From a checkpoint of a small transformer trained on Wikipedia.
Size: 13 layers, width 128, MLP 256 GeGLU, vocabulary 1024, 2.26M parameters.
Architecture: RMSNorm before each block, rotary positions, no biases in attention or MLP, tied embeddings.
Training: 139M tokens, 4344 steps.
Each number is 500 + 50 x the weight over its row's rms, rounded and kept within 0 to 999. Layers, rows and columns count from 0. Numbers have three digits each. The size before them is the row's rms in percent of the matrix's.

# down: layer 8 MLP down (transposed), 256x128, rms 0.0775, rows 51-85, columns 0-127
# gate: layer 8 MLP gate, 256x128, rms 0.0771, rows 52-86, columns 0-127
# up: layer 8 MLP up, 256x128, rms 0.0777, rows 52-86, columns 0-127
down51 102:369479552501423516527440472492531540401511464477456503478569460536552434437447517546436437529517589471389421467525528544528476466487608388568519485517471434534493435483492486494515466489540504529496420532504440497536532555534555495447541552516529445449600483497547446413419519486501488524509484469484501419416494594540589545457417521481434462581519431487537583612424496542466523480524
gate52 099:430564374545525451432501477476587477526547491528489523501539487499422469636463521536545533467489453503543515445490467378522441484562544545455503554510506388441417523424516498511561481491428587512433499468422543469529479479511588455532464534473485533521532476445418560433470486510533520411435471478491545424452625450433422457480496478497586437444447456507529522618446515506555506512508
up52 095:436494526514566605381379473575542524503583470484429428483457452486524452448453506477479562562485453481498522485420567533569565539544540510549512517366520493525509574515397513530582487486498504495496505440493475529498448472495468392549543480504571541492464498530506574517459520534562505561533450427505543510466461458452476481479443534442467369497487559478455509568458534602531476460651
down52 097:512442413518533447598484555528534425572417523408593478414500530556540563442514489522529435447461525470450477474525556466465569472520437519458502460536484507495532353480500399556474463438548613493531509516508491508441459521536537544538546559518479450489454493490486430452542510500520522466478534476477422537383482472478527507541459535503434660597538454461601573558514461541527452544466
gate53 096:518431486502535549418514459493483638496524587515488488524542466483462509546380522448475513516459535502510483500509495567554538454524630486520479498517457447502497558491574569562554500494563460499555437549526576520492407473502476529426554506589376509499511450518541435428439543454412483482383487524499535540454397448384446444542457526527492495524541512549518564607557554416543462511470
up53 111:478547418503547501456524406531530585460560546581492503486463512548527470417519452515500572419465464499452370503379607510411526507486445539479521536513527508534434422488448538491512538481502471517439463524560520568535457538486458479497521408477378557516442515527552426542488506594462429545442529585528474446531413552432480451504481463596486436460464546537623475503548477482461448555497
down53 102:501500469506553517626451497562436483526507525583510524423514570462458502419517452599548454558512555412488530482461456521509496487544538499462480523427533430522470428492525381492406640529441446504512488541559534458492477488519587478521435419507491504478540506515495551523559469499480495565458508486531511455507508408626601564512549477545516480553488420476468464493407516632541617534483
gate54 103:438526479470500523474520586491544428583458595487423443449584532458467524570523545443497529515526532489524465556464516554417461530495571519501512413551481516452562463491577499414519464504580387535488541464488530532479478494451528536517474607551526422494520548484582583622440441491509448476475494534456468501593495505476466469522585487551413539407531466633445559415537487459580550518510
up54 097:518429572490472448459539542537504604557498502568578436510530500480496586524392476510472466501493527535531593568538461536505492495596430501513537442513546521472516501599634541569531414517466471476582491476529646560470485527458519558493559544478471474535539521571483463541540462521530470451451499551501557544601449472431467387525467405553555486477453485498523488539557522584585475457419
down54 098:512515503459517589515581442465474444446516554413446477449431544521440479502533526493538507549595404422445483430440511523440447588504497548492442506534472479503492459497340449426533520439558507470471508564476482518526571469475378467556469538492410489498556491468555533511490511545399575548521555437503519517455517607522481524473620556363455558496536507476497448510468468453515481579497
gate55 111:452466413512524463478560475530492473525620586490464396519433534438468467454561399482543490467419572490482519509496489446513545446507421503443477545446421449481522416490441597573534491510521500377514558519428534461475490446511492531534490502437556532568404509557433556473550502479514548461502468557568598557475546574426464493470462462579524410561530455492551472533489576411473436497553
up55 105:495507450441595496490547418573544468540490563482528548539532544532440508561504508414562477556514572504583481481578468472427457531519497522448389450481589601536426553539456532502516427475527476458536445505500564383553603540549576453570465507522539533439401446432480418491477570482511527524571463447444501551470512482569476498487552504490422489510580495434566537566498447566509539556572
down55 105:581589523499530460542530481523520424483458531431525502529593468516582510455417448461506475450512457523482485538470555526472491554533465525501517546523493439507550455516519497535593518515498411549544497515583468565457429526452477537511304529557371478520496459505468594614468547520460554584555523527538447536579465450535501462434512462525461496501380566582496534472526458518534382493523
gate56 105:460543447494597525435470453529507501485510477401560547551604500488469438558509471497428427487518600479410571523505535483560514465503495521528497582506470396534560516532477528558382469593509529541559498403475504495382472467461564525499556548519512540478483463657585453450449490434500554496580486490536483442503513564473441613476470480523536495567461521468466574543497434452471468434477
up56 096:438564510568417477383480414572532440424424475588462509401506439538463453496498473555540523537493551499435418483429561478466507377508620437519556514476394501481568497454477447485422503577493436533428516487451499375506560507512509515490493461539456473492525501496463525452537479543544518420481487471456629504481459494415474495594536518447434503508461514528555464542513489389516489480480
down56 099:527435545587497492485504550513528471531463501537456490547489536568572514545544560520568539427485521448500519557557505555533623559518445500442622506460485435401458497457573580577575493462442590488436549542493493480469581581481530527466494585502435528565436504457473609545532513506429482548485541505642467513553447504503501482500512491550445412507447393505434448455478542481446450536563
gate57 103:433568445475479497496493497526530542471501519489501444526524573557542556495439521445613566525533523536531475528538462580484490484486562502573368441471532482447513516533612491511578452535482495563501538481518509578419491503534511571490579511632451455460576533534474533542443463492548412555527433501449556550523546405447555634508550439536444503444543429477458405509544613474490486456466
up57 097:458561472529455492441562504514508517515478511530457482580421515379503534430474495560470509536391446434518448464468510560531548531565450555488546524535497449502497585495577501469577388486506473438504570518585500489494454562497481517523480379514466548598500529557498493557485410434517402523515464477492465528513477546541629604467563487425498395490518548491437574414525594555438486508502
down57 101:470481539568465552483522566473490477468488537427460464429529429446515550522456479564459498530541395470524533506530544543549410612392483540489470479450470432428493424495480468476410588480508446517442434507512504442517462470453485446409489567484428530483383530424490548450483434566482613424437534547508498390532408495452539507530465466549518524489449576471572499499479404437513496550569
gate58 096:485464539427457491625500572504455523544460472425393459455493574499476464495451465482475448487475583483504604493507462477464562413621476491326483541561422558447509485533494557493458499504598511551495500521489479494563425452540486474513590492568365454566523550520476465499507415507453549479458448426481537520509497523514584512485458513430457503519491494518607512534566494500454414555482
up58 089:475531487461457482397463423483519551471558438411533468480536484472553525558472507467551485421550501438574462575421414521545371472545526468529491583533451494519532569492545465389509455531500424558514517492506502510456467489439351463538566566558465576582510528599539512504500540552531493473483520502598481526546557555509440433479497569418518430543503473556551376507458511536510450522532
down58 098:470464530507609597482505459586575478508507516527548570469509378493510543412595509499450552614535516501456475537529528493559555515411518545565454435532517417494546569525476452505545441476489478432441547400491529563500547455518482484614449456486626549381506515457538548492536575509527466427588497489530480526549495488511447565505526448549510449607510548413506502518516490498514540427538
gate59 100:432459538557501594580489488488558472485520451456546517441453532388541482416476594561505511561455517477455460462545551561556456534501464426489514449540492536478463530476574503419572454403421568554594570533479458432453493459393552560604501563458495561482536513473437542389538457481551557515523413482530509485496430470540499563578587492568452512544490427529471506448520437520526513450505
up59 099:492570519546499448493547470522495464460466387483513496490421449492531548530446568469438473564505512520459444447505492453494543491559527507549517533631482516506517549485463467476451479477406417427550398460491481470511520459492561397551502445403538349504511562516461497468529548496522363514419592431469522547487540480525491488437520553408482548507473409552365447498569445474506525502543
down59 098:506482429475534547551492511511501494568518574537481482576561482538456410502509568515542509419447506553554516607454493543576408472522512471453512490434532469412471545524499528487512480512527538527506509479483485372465392544485410562565553597538557465535458486410493526472437533562447498477426500534471530473560540564541586542499485454516454476452584620511622469569451570601467434459507
gate60 112:481459505399435484497491504466476486538494540466450452519583510505526500492590407532539467448550541528493530469462501536525589444560496470499447397491451544547480527556491622490506537506491496528490417535480545572505456578491513433562485504488509466547553494507453546563458414498464589517540527585448558512509495421460598604486487383423431501522376572422495541474421451450421468398507
up60 103:517529474529552488455447492412483497469448490504380457569497509467494517377499537508430470519525494629472534594476519527520460618476506470521497502501551518507482414464526489536530554430452544435570396496561480420457554430451543517427527388476463459556400468564465448457529430426498540426507507464578553575488457584530541578547525486546511438461575514466555541536528543509443467551462
down60 102:584458490532454584575587559578540521487458589404635575491488465472405488622456524553559500513506541455521497499499499446454448428406453541427506505512570453445516573579522468516504480477494506486532537474510489595498452478546392564427518471468481471465565492556474398502533436517540520445368500530490498409543488457383530451518499525473513468461474463510539537516439456462520528519485
gate61 090:521531499443516394461484344573565468488488500481478429561391433501473415550571556493508465580563440530464467593472538472555516525523489487477513539490531591449563536497432507434427543484552551508450569465519523569503631513574403612527554584518508435538533418502471501512484506473500566539522472427469514520472480445566505505493516510471511450498488508547537569540396579467504478533563
up61 091:443527488538513468549518467437487500493560503459477572467512507519412545538416444524564580491588448532548439454485473397404477493444446520446565471620433530519481465577477533481509536584539586563444463491549406511553557399424493494577477536507541517540562455521573398414529582505577553476574422484493433532541449439501517459477483467491491566488458433479454498479469467501441405485518
down61 088:495425483439507473504536421427484544516509433544519518465446538491517426483573571449448492502589435512487546532454543576555509521488506471548512504563540536505523459460507573549442579418435462558406535486556502378536456508495471468480504399522563497484492574577550448612456499498446427567421466474453477397448532534562563466588516462547557380444543525575599547467492485490537502500508
gate62 102:514478493590515463490441596467518501460581489530483454463448540528610519458509506594495446550575553451533481487530596505481523535439515436479599482518588465563444532555463534445498484445540463534479589525553545469600557528503536511571611512449544521481466502493531516561507445438500510455450476505599542563458572516498508539459505573488508398417514615457493562483532440474414637479508
up62 099:504532469566494480499502508551513458534445491411486514451473616498537459512472593405375451472511390473514531488509508540531527547525547442543500481490455452448505536483578427585535525528495579513504549516571438450597502402555530564441511505491491438569560538466518560522517443540564480478498489455466553492442461500440503474601571507457532481527420420426577436481509562494526572613380
down62 104:417534508478454495474474515483401526497500521490480499522556452549478526487382425478458527492461497575587514560511499427533452532504539541550394538441535451462473404502478592463502523388518456481480404416459481477551476549427461423601562408544437538544547473514417533536454437545476458530485461510457570511489517439627472483499537472594539495400568541580517515555519519469562465549537
gate63 094:627511470473473512504470511526543439556520457477502525514520528494402510472444601488493496513559605461525472482544620460516468488504540454555492407445493440364545469491501523450480507528465496500523550616435492579512542434562410496492423456484499565489411537528355519458483466439485479437518469574489454563434487551516535424443481412505560429531478579525523492553502609463527467519498
up63 100:546518503509555459437516443512581523423387526470595453414525461483561565533506528450502562442527575557571606487576507553478519522525505499552466488554573472513477494452515497503550540583493551552490524501513496506461491528467492524471514520455539553552426455513485508471607375425354566493475566458544436419513514535402500458411576534595611503486472446540448458515470521491470520445472
down63 099:510527399554491559477458539542491469477582504561554541511451557614531401510511493460451478574516502401562488443507527482508515530470471530520469534469511445481381547495552443508500504478486450586499473439530511488391441449519420446513487493574517493514509531449456525614443561447532491462567412516572467564447516546533523597460592503461507497534537386483596482486551393572479477490601
gate64 103:421516442408501434536408534482553503447599551459468460561582528501451502550553496511572433437430451514432546498551425483542515563430589470458543520471404558512460543485554536526460501517556457537530461517486484455539493572503504465578521471535590459591531579481543515501490538566474451464403465512436489481479500457441529416409531569445443585574530575437508464444579458516555555447476
up64 101:453532531390513443508546497514620569477453557490499490474453517476545494524511497498490440506496429514495541519441511552467535505548561438594571444522488526532505522504485512534510448609504484567569497546492412443555541412428480457478508516583551518528520499501454536468441531558421643394436496493416490431565464424553430458441466530440493540518593544527612502598420538551500450531472
down64 104:492574508565521452421523502552474525575493478519545464427494539490512466501478516426554587485540521506524454519561582523440518505475474556488482505503479408437539388520534546491473502478498540486517513433505546493563424591584571579447601523513503536454483532415579503483522499484504497581506445530597491502523546527539498609627471488526482521379391531469392493501456592578571516594491
gate65 083:525558466470522527435544432559480568471499466585535469425455468600464446420437510560507536475491469491498545591433457490471545424487570455455470453573613568524611431456474581545462513515420431446517490500555563529554461419555504419520570506565503447476510474575469557491433388498481560504496499606518509519510491494492565564541420467493606485490457503482504458597513452532485443497459
up65 090:514535500487519448497517534512564490466531484517531436502499459491507550474473490465393332439497436492558494523472525520476525469460513526399488532448498483451523534474546492558430460476594526536526477477483476529380467371398465614553511520530498469562533445529450517536540477610502421463498481397420584449543435506507474575405453564462452499466455590467460513497464493379439494473535
down65 090:420494505555455584493497508445568554535457521532473495546429458530485516492459440466526391521426574438416495409558563513604447476498479598527491397528501439537608498490547414582554477511548513561517476482501530472522520559565495466430513573518533464562504560547472517524517550515463506535475537561568466562564581482541462450543485443510541504488634466613451569508454506579591479518483
gate66 103:488556457432531539435465414493511587551555464501452488487486374521545455547548585502534501547523400439562455504556499452466555567534558517500448502546493473520509460517411465538524615536510504528449429498530439513401456519568463570472384512556549536599492528537525423414503584523565455474449462542554536493505507490389554518485408512544544469410522415487495513549451525458579532490525
up66 104:581479506432522553462488504597593527568525450437419464467514548530541563448598523449418551452451553483470484464497514464472582504452485573439461421600591438508566406483532441464469491596601495470464503546534505428451478504492504535504571432521475580497504533482479492505547564489482454527460568482549534515344570420485543425491499492442475551563481461452413553461455488466486528482465
down66 104:495419460473502481550515460463589454490518419485451675436516515463428436513544410584469471483512593490470550545515539519541483450494433528429544533482499436508494510553521418513509445496527605537527545485506476537514477499582405482523443443511440417504431450488491589560495457522522528462425446452518479531510487447566483477459524498533517485551528585525534514508586634592489400422436
gate67 096:468355392539519460533511466552526424489398483453433441551386422478476418535490517498459512567506476489506524453539576503503475503430447587514511509541508542601516504506421580506559457518500554572554544508539486378468514473407461464431532476536589559488565521524520492492427510493473483479481504525512536610496402518442447622472547567511513507500448468478531539527407515536533506510576
up67 093:601540615603509533598459435529575487499548457484538608427456446397508509491488477487473495496502464551543512618516478511459535505405512498479518489458464543504479480492451449511457427499530469532521526563549474537471573478571485517607491454543464416462494538472494456510538658588451374489491412501449531460493394522409489479475517456509438486465435509576483528454483418493495502517503
down67 095:438528535489398461492503549458449529596460470569487498505648468505542610533430423419577515580506616442531496447528486570537520518549530498502529498528595496512484484477573473561502444529458488448524450386449488449482452548510480484425433487502468511586451477495509592573565444457589566501520540480492532559471505409555529439524464470536548550557547544525493503465552549493530423582444
gate68 091:425521499520560486571441539592487560542458576495488596467451475421507487437419447435467524510593544419425545474590513514563457502614484564452522469445503535477455470553576468540547598489492539612524529552572507489461455419565551507530537397629506451412515520484424557458498465527397508538499521509468484476478477532531492499507555454461519474468478500524502547571612565499484498471475
up68 109:401565413553539482562461480532572531557475592485491524456448388512516411450515563440509490411566535469483491568535464521489507523551484503556486474530486592454470518519577447532543616567439485530507577385535605508522435511510459525451535386592514469504538432517519574452479474560483531545538568528517552571541399514468488486534517543486398430525569467515470549530497572490500462473476
down68 105:665449466528458504489457528484540502438599474481513433542524402520472473514483535541538526495468411479570576538452458552440442497419543472548470581528491531528564446400496411545470517493462539473434526433506529423574479580522397514496505474514499503558434436499534543552546560470571432512564481471512562439548544418517484450518457477485426411582518451499535572494432559505472439416474
gate69 099:508474449530471572436508517483404533458477392505389499473480571503529449554555527474479464506518587527522518476465529511470560458456513446361386523432624447518522508573561539443477391563499524481488567505432530502463504569484528500518502518516392513557450506475460543494488519461454445478483503466500439468486495526439534571488427473444598577559424470485579622517454467541538489399530
up69 099:532548542499411544492547484500446477515532594483532440441545451442444569482510445472469470485534471469451500485552478503485475476532411448471480471619523509487484578417537386489510465561555559609445543452551410543540512498481460507418514489490512470436484566488510497445471437481548523583406546478449543410344470492479480550475601487480523583530542423439538531525464511517559562559398
down69 100:520533547392515524514587538455520473481485440430508502564486547510569521526541515417551456464572548398484516468512449516545551458439442503497494513477439442587505509526540574464535493524521488448525496519548498496487585554546438448590582518459503478538536450481511377537538449448489526547603431499464522522426622551540627477469504441444598397477532555546558428538439499519439579528489
gate70 109:516481536497558459489477566519519626535523549413510539498537516472472422438507512484420356563526496556567540530580465479496689464571473457473608533444567521503490471556512553538522480485547445527562493516515445447509574571455454465506473527466501518451550526486422446423391528567421579526462459485507551519561415471460472505464501536523548572467482503516531501513544447470539443563435
up70 100:540469502478557533380535397435474593470518493485605560470600542498450431485483406568485505444486452572482548558515595549477470457493495491557524583485446447496440573510492474529556441452514516543501530576470544481551452399621473428543485497505492481444533444427528471478425583514510537477554459493425537493450502488434480402447509564500508522441428488618467408538497468499466454505526
down70 099:482515425491421428493450498481647464532507516579466540485504530541483498508537531490535505473482514438482409450487534486467557467411618432501583407494525578488418542526459472449502389589463528424552518498541531525512558565643584487491481505602528520507476547454453464464505557480466476440518488499485477531573618499454434591453521542441525529520496407507511495591454496513490572477533
gate71 088:405515568406514475475478476517571542470482566456580568547548508459478446519525557535481444530542541494548472527479452368456513554526467515447624510601446566522479447536469515562544488423599415506508546523446599530491450458504437540576441466488488487564497500578373482518445418573528558501510511527545448506546428431432565504467463540497507496544490555450485488450484517521622532501449
up71 090:586521527509504496460455426519404430494489477469522505475473520502589450476533511430495525472514422482454569408458496608575467493466477583505440572495454467437480442571478506466489376531475501468443491481421553544490423544491482544467428513559531401495477536453621541530507590520488451503466479363451557523474456553553509576400528503515505438482507458471380569536515488528431505425462
down71 091:585460463565526577468597509503608541508545611491437514580517550532433500593446389538523470487550559551521395549543502545446516435512477513564525483462482451529518580458478490501494510452543567501464559593571437495448527473553566459418531478459437459517482483477414550426516502483496542564552477502550374500505606491499479396579434508469518543510519521509512416480509558480529541547554
gate72 107:529479492511486529458446541471471379497396527405504493524588555520422536400462429553484508551552467460493512376547450478441469494563366535556455392499482499559516468541534515423520520444514538510408532473541457547443510545441516518375489546520445528514483520493574531500456497528464540456471450514573463505467532495509474568516514444505499559590477406476495456523531361434459507592505
up72 106:443494348513526550461572600563506483463417552464543530521457516518449414537495461492515503523479462506561491519525381509569507522494456447577451340447520511526471460504511544453564589510495551445459525600493472600420498500518531479472429448459528510516546467411549419558506478400497481472512551504438536492489512473566470515501440497417463502450588470398484449531447434486486437447491
down72 108:557496528473406484613500425439492572557552533572479560423554487416414489563499501493595478548543599436410530434494581490460496423459466438515435633564509540531495485476550497561498516479484457434466493550518557463446493443527516494440499478509471483522394532507510612445532490495571455455556468499509554553473497532565522485566488542482544455451434527411556580501509472574447552464433
gate73 079:507491499345579550513518479512506395463478506522545599592488605465481454542517508572456492500536497465551512444491550511517535507533438426449577533489629487564530429548488412529507513530410596607451444488535549471533509612503497433468469469504540563449521519456568556567559518598437444546506576552455506504538584477565526479493575456530478505514476528493515455500506529398513491472521
up73 089:475485511457473457472517491559457475497524418491538523528489503606444521593558466517529509514534572415535528488585506554536567567529502504503501457597455535542483532414538512452511504599563510468426543434407426401461566528496511514525434513404467416441513423471493494572516504585501496602510473502506496452549548567495528577344412469495464506526517481561609623483486512457506494509512
down73 086:505539432432521520505434591516571552462509529480403507397457467514533496448438492492568510364489500505421452424388443541462466468413548466523527554407482506473427483467483548505489454452479460432489458539517465544485467469552546471508491433621469577533468488528473451429470498479441477492488552478462462519413426548456435469543559587453456500476453526388460451568401459586488543522507
gate74 090:415516552469465510507456371482483439514529495457497499495532436521500513490488474542466473558448502483495424448453407461463451427581531594584493471540507437538560554457452482440566437500497496511542499615497557490424440539512532469484576438566482591557476549485426517424470432422653520526489504476487548555514477499462492499426418564506462527438531422451528536381536532527586571496525
up74 096:537506518567497489449538524448398465458513454502557594505482384451458461465488531455530452517653551479511541453492577540477469520500525570495617484536562480526483420537560527399544490544478607445422495532490422482463545437527412472580449531450500570474472507468495540370418507456512477453492445437418500532483510441547493471502488513501430525548447422466551496529425412531484429472495
down74 092:583559544464488495490512489485563580503548551458443462408438497475482516437484431502435534492525411442463545523536430565469502510500505489426401549562487436518539573514428493480518477529517549479550502483480490494570456472588495482358533455619613538481567487527527428502521488572576465455445507518416567460526422509429496478466461545428437505456470483508446548443513502571514663532491
gate75 098:501556506524499444492552540525470530554474476521509529496512465457448464524588581517548500552486533526487479380468542419478583435434522468521481546481612579483443519541512477539495564478537547560459550575491437535559526523526465571510510502469592444401425532509432505368571523559447531482484577489552493404581594537352566538485435506524570515491457492524445580538419509453513478530487
up75 096:477494475573511452468425544553500526509501442530474488493478431530557496389583466492499459489578560503531535493515506527493601486495494485548436405476587464480478545476445492374584542472440515551482545560418528406493494433561490483471572480563564550374555570591485524567469441554564512536529481503544451455480520464432593448545484436554543466431543518508509497517433576523570580518593
down75 100:551555479422523521519464516501502425477512511462564585564529468458510514529492443579568540573448430503484441510544513477499496454562472498553561568511395509526588455467555473534583487461584420467481510497509547552475474544413441527575459490596337451464508458428540511548407489563404458530486462412393582579481509510463452573510536468535434518545490529486500439449516466465528431513529
gate76 098:402564529619466535481464469558509455456466490440470515601525542388582476437503524422450491573568519573450479528542423461480552487502496568539552548560476434563492516528551446474462483448379542471512530438491426472463489475521447479456635522427451564461486449533514528459472529506516533519471488490619493459553514530439507495517585519493523527515511458474379535478478519545437536498355
up76 107:481471483410421538449491610413539493463450417555432410488558552522450394457519580541484566513497485513493529521427518551497473611580505516499496525453520477559477468473374463486452482495538512535399536515510594497458544502528407495456452493448513555521448432368502541518459507416561549619521510459477495560485407477470506524434463543436484503448582453434536523483464507558513520474470
down76 105:525538558563515469433519559543554401464462476495394408519454467456582434496424442466369505464471450546521463423471534398516486539473444528486432426453410496576502484502520483490517514522570476565506545424423430517552493421478473445533554512441462529465506494496562557452543475364502484474471463505538519481494635510566483587537541489459412519546475528495531558432499447453569508459460
gate77 100:580427540432508514449468582468509460467466505541495540546449524492508599546495502536481555525554518656531469540551407511453540540466544547580432535478513486454473545480417451408543591525480503515550497535522522549493461387528606588542557470454512531510514460389427494573582524574515513526503476483547467566473429544516489500508446470461547572486514513488482391607425463525457521472579
up77 094:466502446634477568498469463479488557595526451510532505411465502408499537503541456531517506482527499461386481457419457542536361519499494440451516512507492578476533515521513520531439479516547444439476494385553488543516482447564494506417464552515593411474379451523561497399499569436503514553558480543518535580452513447490518497508505538514452447547447470488586558521448451516520384548411
down77 094:541439530469593520500506529564486530418593513476515573469557481424483510539446438476546534554583447528560483502572469465400495494445446531488529427509559486583608430478514530424520504521468495553454439552447444463517428512449484519552495540405530524501586524503516559545587473537518461530474537557512411503450513607545385501462434450424569549490550487536507437532455475524528486646461
gate78 092:460512507500403442465536518551468474556439568487544546399446543477421591563493473456485414577548514486568502469534542507547392518483494502544403511472479453449511418525483469543446487470529435487476595409532470521496449518487542453391499382449442498515536467508551574480446436418473517521523571529449462562566536444548473536492567529502503431528468566550531668490457498519501558519554
up78 094:512544591622468490516523513433513527481498430516522516465467574454425399513440446478512556463440487577475509421478572637504441498422468531530555480482424474499536517522541491455468492550520522518429600565532637451523562518499470515443603532506522458537428455465613425489426418473582462560528485477522605451526459534543511546545463453514556480484532509474575458537480470558495501498562
down78 093:466449519440492510444489435534433450639487545507519455474514431499553561455571492475494437517617521423615471553508486437486539498559619456542477569539518553519461471448394554522508489451436479536587487484526514571515465466535543494511388471533488545463589463531455546461554534469426539500502510561467429540516534501514441485521629507531435542501538513527510635516517619492464473470516
gate79 104:448485430521541594390479533522569565609517557454473608449492486560503472476485519486577434509409487429509516446468506594545491495575454521425512580430522540556527471497497556486483536599472438387551457520437507594566448454519524516500526487488430595479485506576508459455494478472594499517508491432581503576449540535508551467483480424465506568460569578463548529425500462457447535477446
up79 107:467435445589509583503470439429520495588501521492536447471453414449568449524561420483504503385539529556413534470449566498553424527456485501499415494456541398424511517495544503444529471524545492521452438391553492439507467480488471558525542476521493454461501495559409575485413513462528506481502577520468394433417465431573511427508515587572497486505506540442511544436521532458516520369462
down79 106:520547515515552542532525547506487471535560412508508462631449383495427450457445500515538506520469527522501541537509465415500515468523524520512465513515439611497468468435437472582445444420500460492468513533503490404503571448535454482552603544601540514541475476524527489394469494525471475474452400440473487447450463511475437545606486502578478523539564485554512600566579457426502653501499
gate80 105:449462455480547519526547513500559534412547470522486458478477532477503494544423531542462414430517520331548496382488498526509495502483407455410449601602534499451527466391561454465526606479550515471491504531563457527438503479524487507428420473485453424539477474469459499529537480471473552483468475526547525553421406571455498483392496431434485520556542525452541495571602522532437474439456
up80 099:504481544473444460492457569501591436498486512455415495494551530473459419495500547455515577541470558578464481541377524524527572509505517543402469533533486561557506521514430532541473479519487479527463449531436572476588631443485454498574449570491521527488482529390473543459567533530404492491414421511483500565599477526491559579445478623476505545524452557551534501539495521565489540626550
down80 105:530455462534512591545452451532409483468531469524489438573453554492477535474465521616630486547490512337525544449504534524433500428470471508477533508511522400503402395500556497479525497548557548486385533524468542466442459451469460524477536476532462530588386536508530507496568514435566598512483503466549474453515586527521478415460533494504561559432496488504493456619509435492473441494477
gate81 102:538435450518466500613478471418406517531499488478599443447451474451489477607460578568448393511529513567571436502553520516624488498504497531547544496536446605423487542524544578466489543485487560480440559500559567620483541466512598524496428434491504506478466443445510540517532469514557580492545438521535488458411520498531450512436462512528510547568412477448458501564470589469519464443500
up81 095:445573456485496490444551463472552432525578519511533495415489548492552522445512440506536537524484411432489508479482536489476485533473462442466469440485504522455504577475502469461522500467553428471456483505542491415360577489546536420554465513542508533497574522544551565481544417390537351532577554561548485499583475567389594482537588516425558472468530553602527542442500548481536503567498
down81 099:540389553491495524551521477475448560484495477469489444581457455573512451526501510472505459512543465529590484462515473561513492394536544599551559481489484434538462416524470519548457604572467587547511554503470581500428409548455465586494558496515530435488387456449573579577461534505487570561486435539512474511627504550597468539495441567525544471478525451461549486397505495470419519533509
gate82 100:486498483581502501478506442483436508471461524445561435493555538369456518440462555504583468499448533495535496487573520507506531562479432486476451530457550401445497504531462603540522487577516541487571479559535495524435461502432501488525524475485542511438511526544523491420604473460538460589471466575525454518532527669450489519469569560468468459518433545429455490453590603518655532432506
up82 099:499480440578522536389439462509524569519579505455468473567588480439475403466555485407435498587442487544489500550496499480522465500622527463511485439478457430545498512424413448391493414498506509457505594428489455471517548459594560474439421403507562499513538521492460537512493572553479555495449428548466555550492416495503494511559461489496441566488389502492553531568473559561500518474569
down82 101:494473576434474521489443471481532423474553504433516480456471484513544457559584488414566484421524558402526513459574486504446457509596542454391496444488523550509460496454478489499518519484525523468527441519470503497482489599545483431581499593359511508458538531434490488477579424538473455562558466516551501626497527597534499561454627515496495559559581384495433457459492458472476548471526
gate83 097:412528481443530496554499524512373513444469490662450548493576442506473472434535551440443471473561496571548434438419597527512575525572525483481464451511442463554414488538542489438492507550467505492516528539514569536481453545521493585489506527460494500509428599461569497495426428458508542538522585513490524516514528489502517518415419432487419480501507446505433425554582607523490610512456
up83 100:599519531446515442475434475485584508550461504594454507405534532486460469544453495498529544490580567511418484364487507595474525529598506579559476578598456509479471509474521522569553545517541507557611522542488470552597534578458490498515496498530603521463542462522475496545460501559353497554433491403436574508494480523597492528537474543519531557424512534448479506502508560467470532556479
down83 104:446440460498403410547468527511492458547469444421575372451528478471600496539502516466534554515468495442582570633553456503576518462543492458492561505544531493478514526500459503487429494518553505527495493417420486435546529480471528533481500549490527502394587531531490502424571529484459512473418593454552460433495460433384505504490480439487462481583624554506396552524508500475550475571527
gate84 088:563495553460444470539475409498525414606478465498509539581524491537419495409548511630323572546517529488552417556455497512453401536495414589544454500515553488519515514510467505524526485483499480495585471469507498466569467495430448495527475494536344478431469510465432435487510462489471535518485446536495493619436436473509493448492527495396553489470527534516476528526548508401443516490500
up84 093:558526485500511463515489437539536556517527421473477554543467501586434568497488448623399526414557570544433482550472421554480503440514396563453501456543531499560574533532445498491520497549497576461578430438468458516440440495470428505471441476439457580528464492430599519462528475453546480488619573634483529495484516444522517542566591461474489561488548490513550442516475563446575489475484
down84 092:424454426488525563506519558491494521423511514544434418433499545511527439545503557435564506541502422594541485454515553470582477515502481384500499627493518501524447433547515550393425460457444440466465616465475537525524391478518558525543468589559461449477528411524500482566445508575422497507465471428434538512439415560495492521454524470490424496460494533492502484513471479505498653509469
gate85 105:526552521599430468405586554548509441518543473528520524531494484495472509512482620424508407392521487591509408573489462492528446468428516523526444476530511495591429559530579484520466493463568521607520459500524548560556487546485474483547592529580577493442512451415472510485514556483559458604408549514506533524496558532530487541527598464535599410439484496491502451506506535417494504544448
up85 097:513563410548521472502465509480505588526384555490343463507551522517475462538485425423544433533562492556534447491479607549586498511517462465574434519578505474561457448558550455488504548430483546480521509409431555492536503458505509460583486487540476479521532455512488539493491525459520476395554536526468389598479520536491573422588428523528471429531515595570525512474592433491522465508457
down85 102:418516550540470563467486518454462451482475471503455600418532531475538510476524563455491459415503468460488589558490521478402490530544472614462552385527557495526573509478551578429491520571512418483447450559506465459501475409441541464514426452414474551512470532469491503534620425495478507536648546464564506440518512489467472488473531570462512506441521580606470467516483506424552515409443
gate86 105:565453422524523550520548504483508540433464537497482522609507438496441492429498531552479456561392562520558524538479397413479548516579536499609519559471407433423491486533524499562511513454476549553540471533508520510504583458480568500569514487479464625550431543558503538478516496584481548593535434604470567541454505480472459449500454534470545555501481510543470434402595622515525486486539
up86 098:509529534503412527538455484444510583459550544585547539491567445450556453435575502517532549507566480554494524508560537554500509448422523435507525530491565454439545468497519404390549397519578509500482435550490481457435464487541551509499593511573452458507487457539487494548467408504427442501411526422471590489490501456444528463510484556425512408556468570399458541591524426483404550440528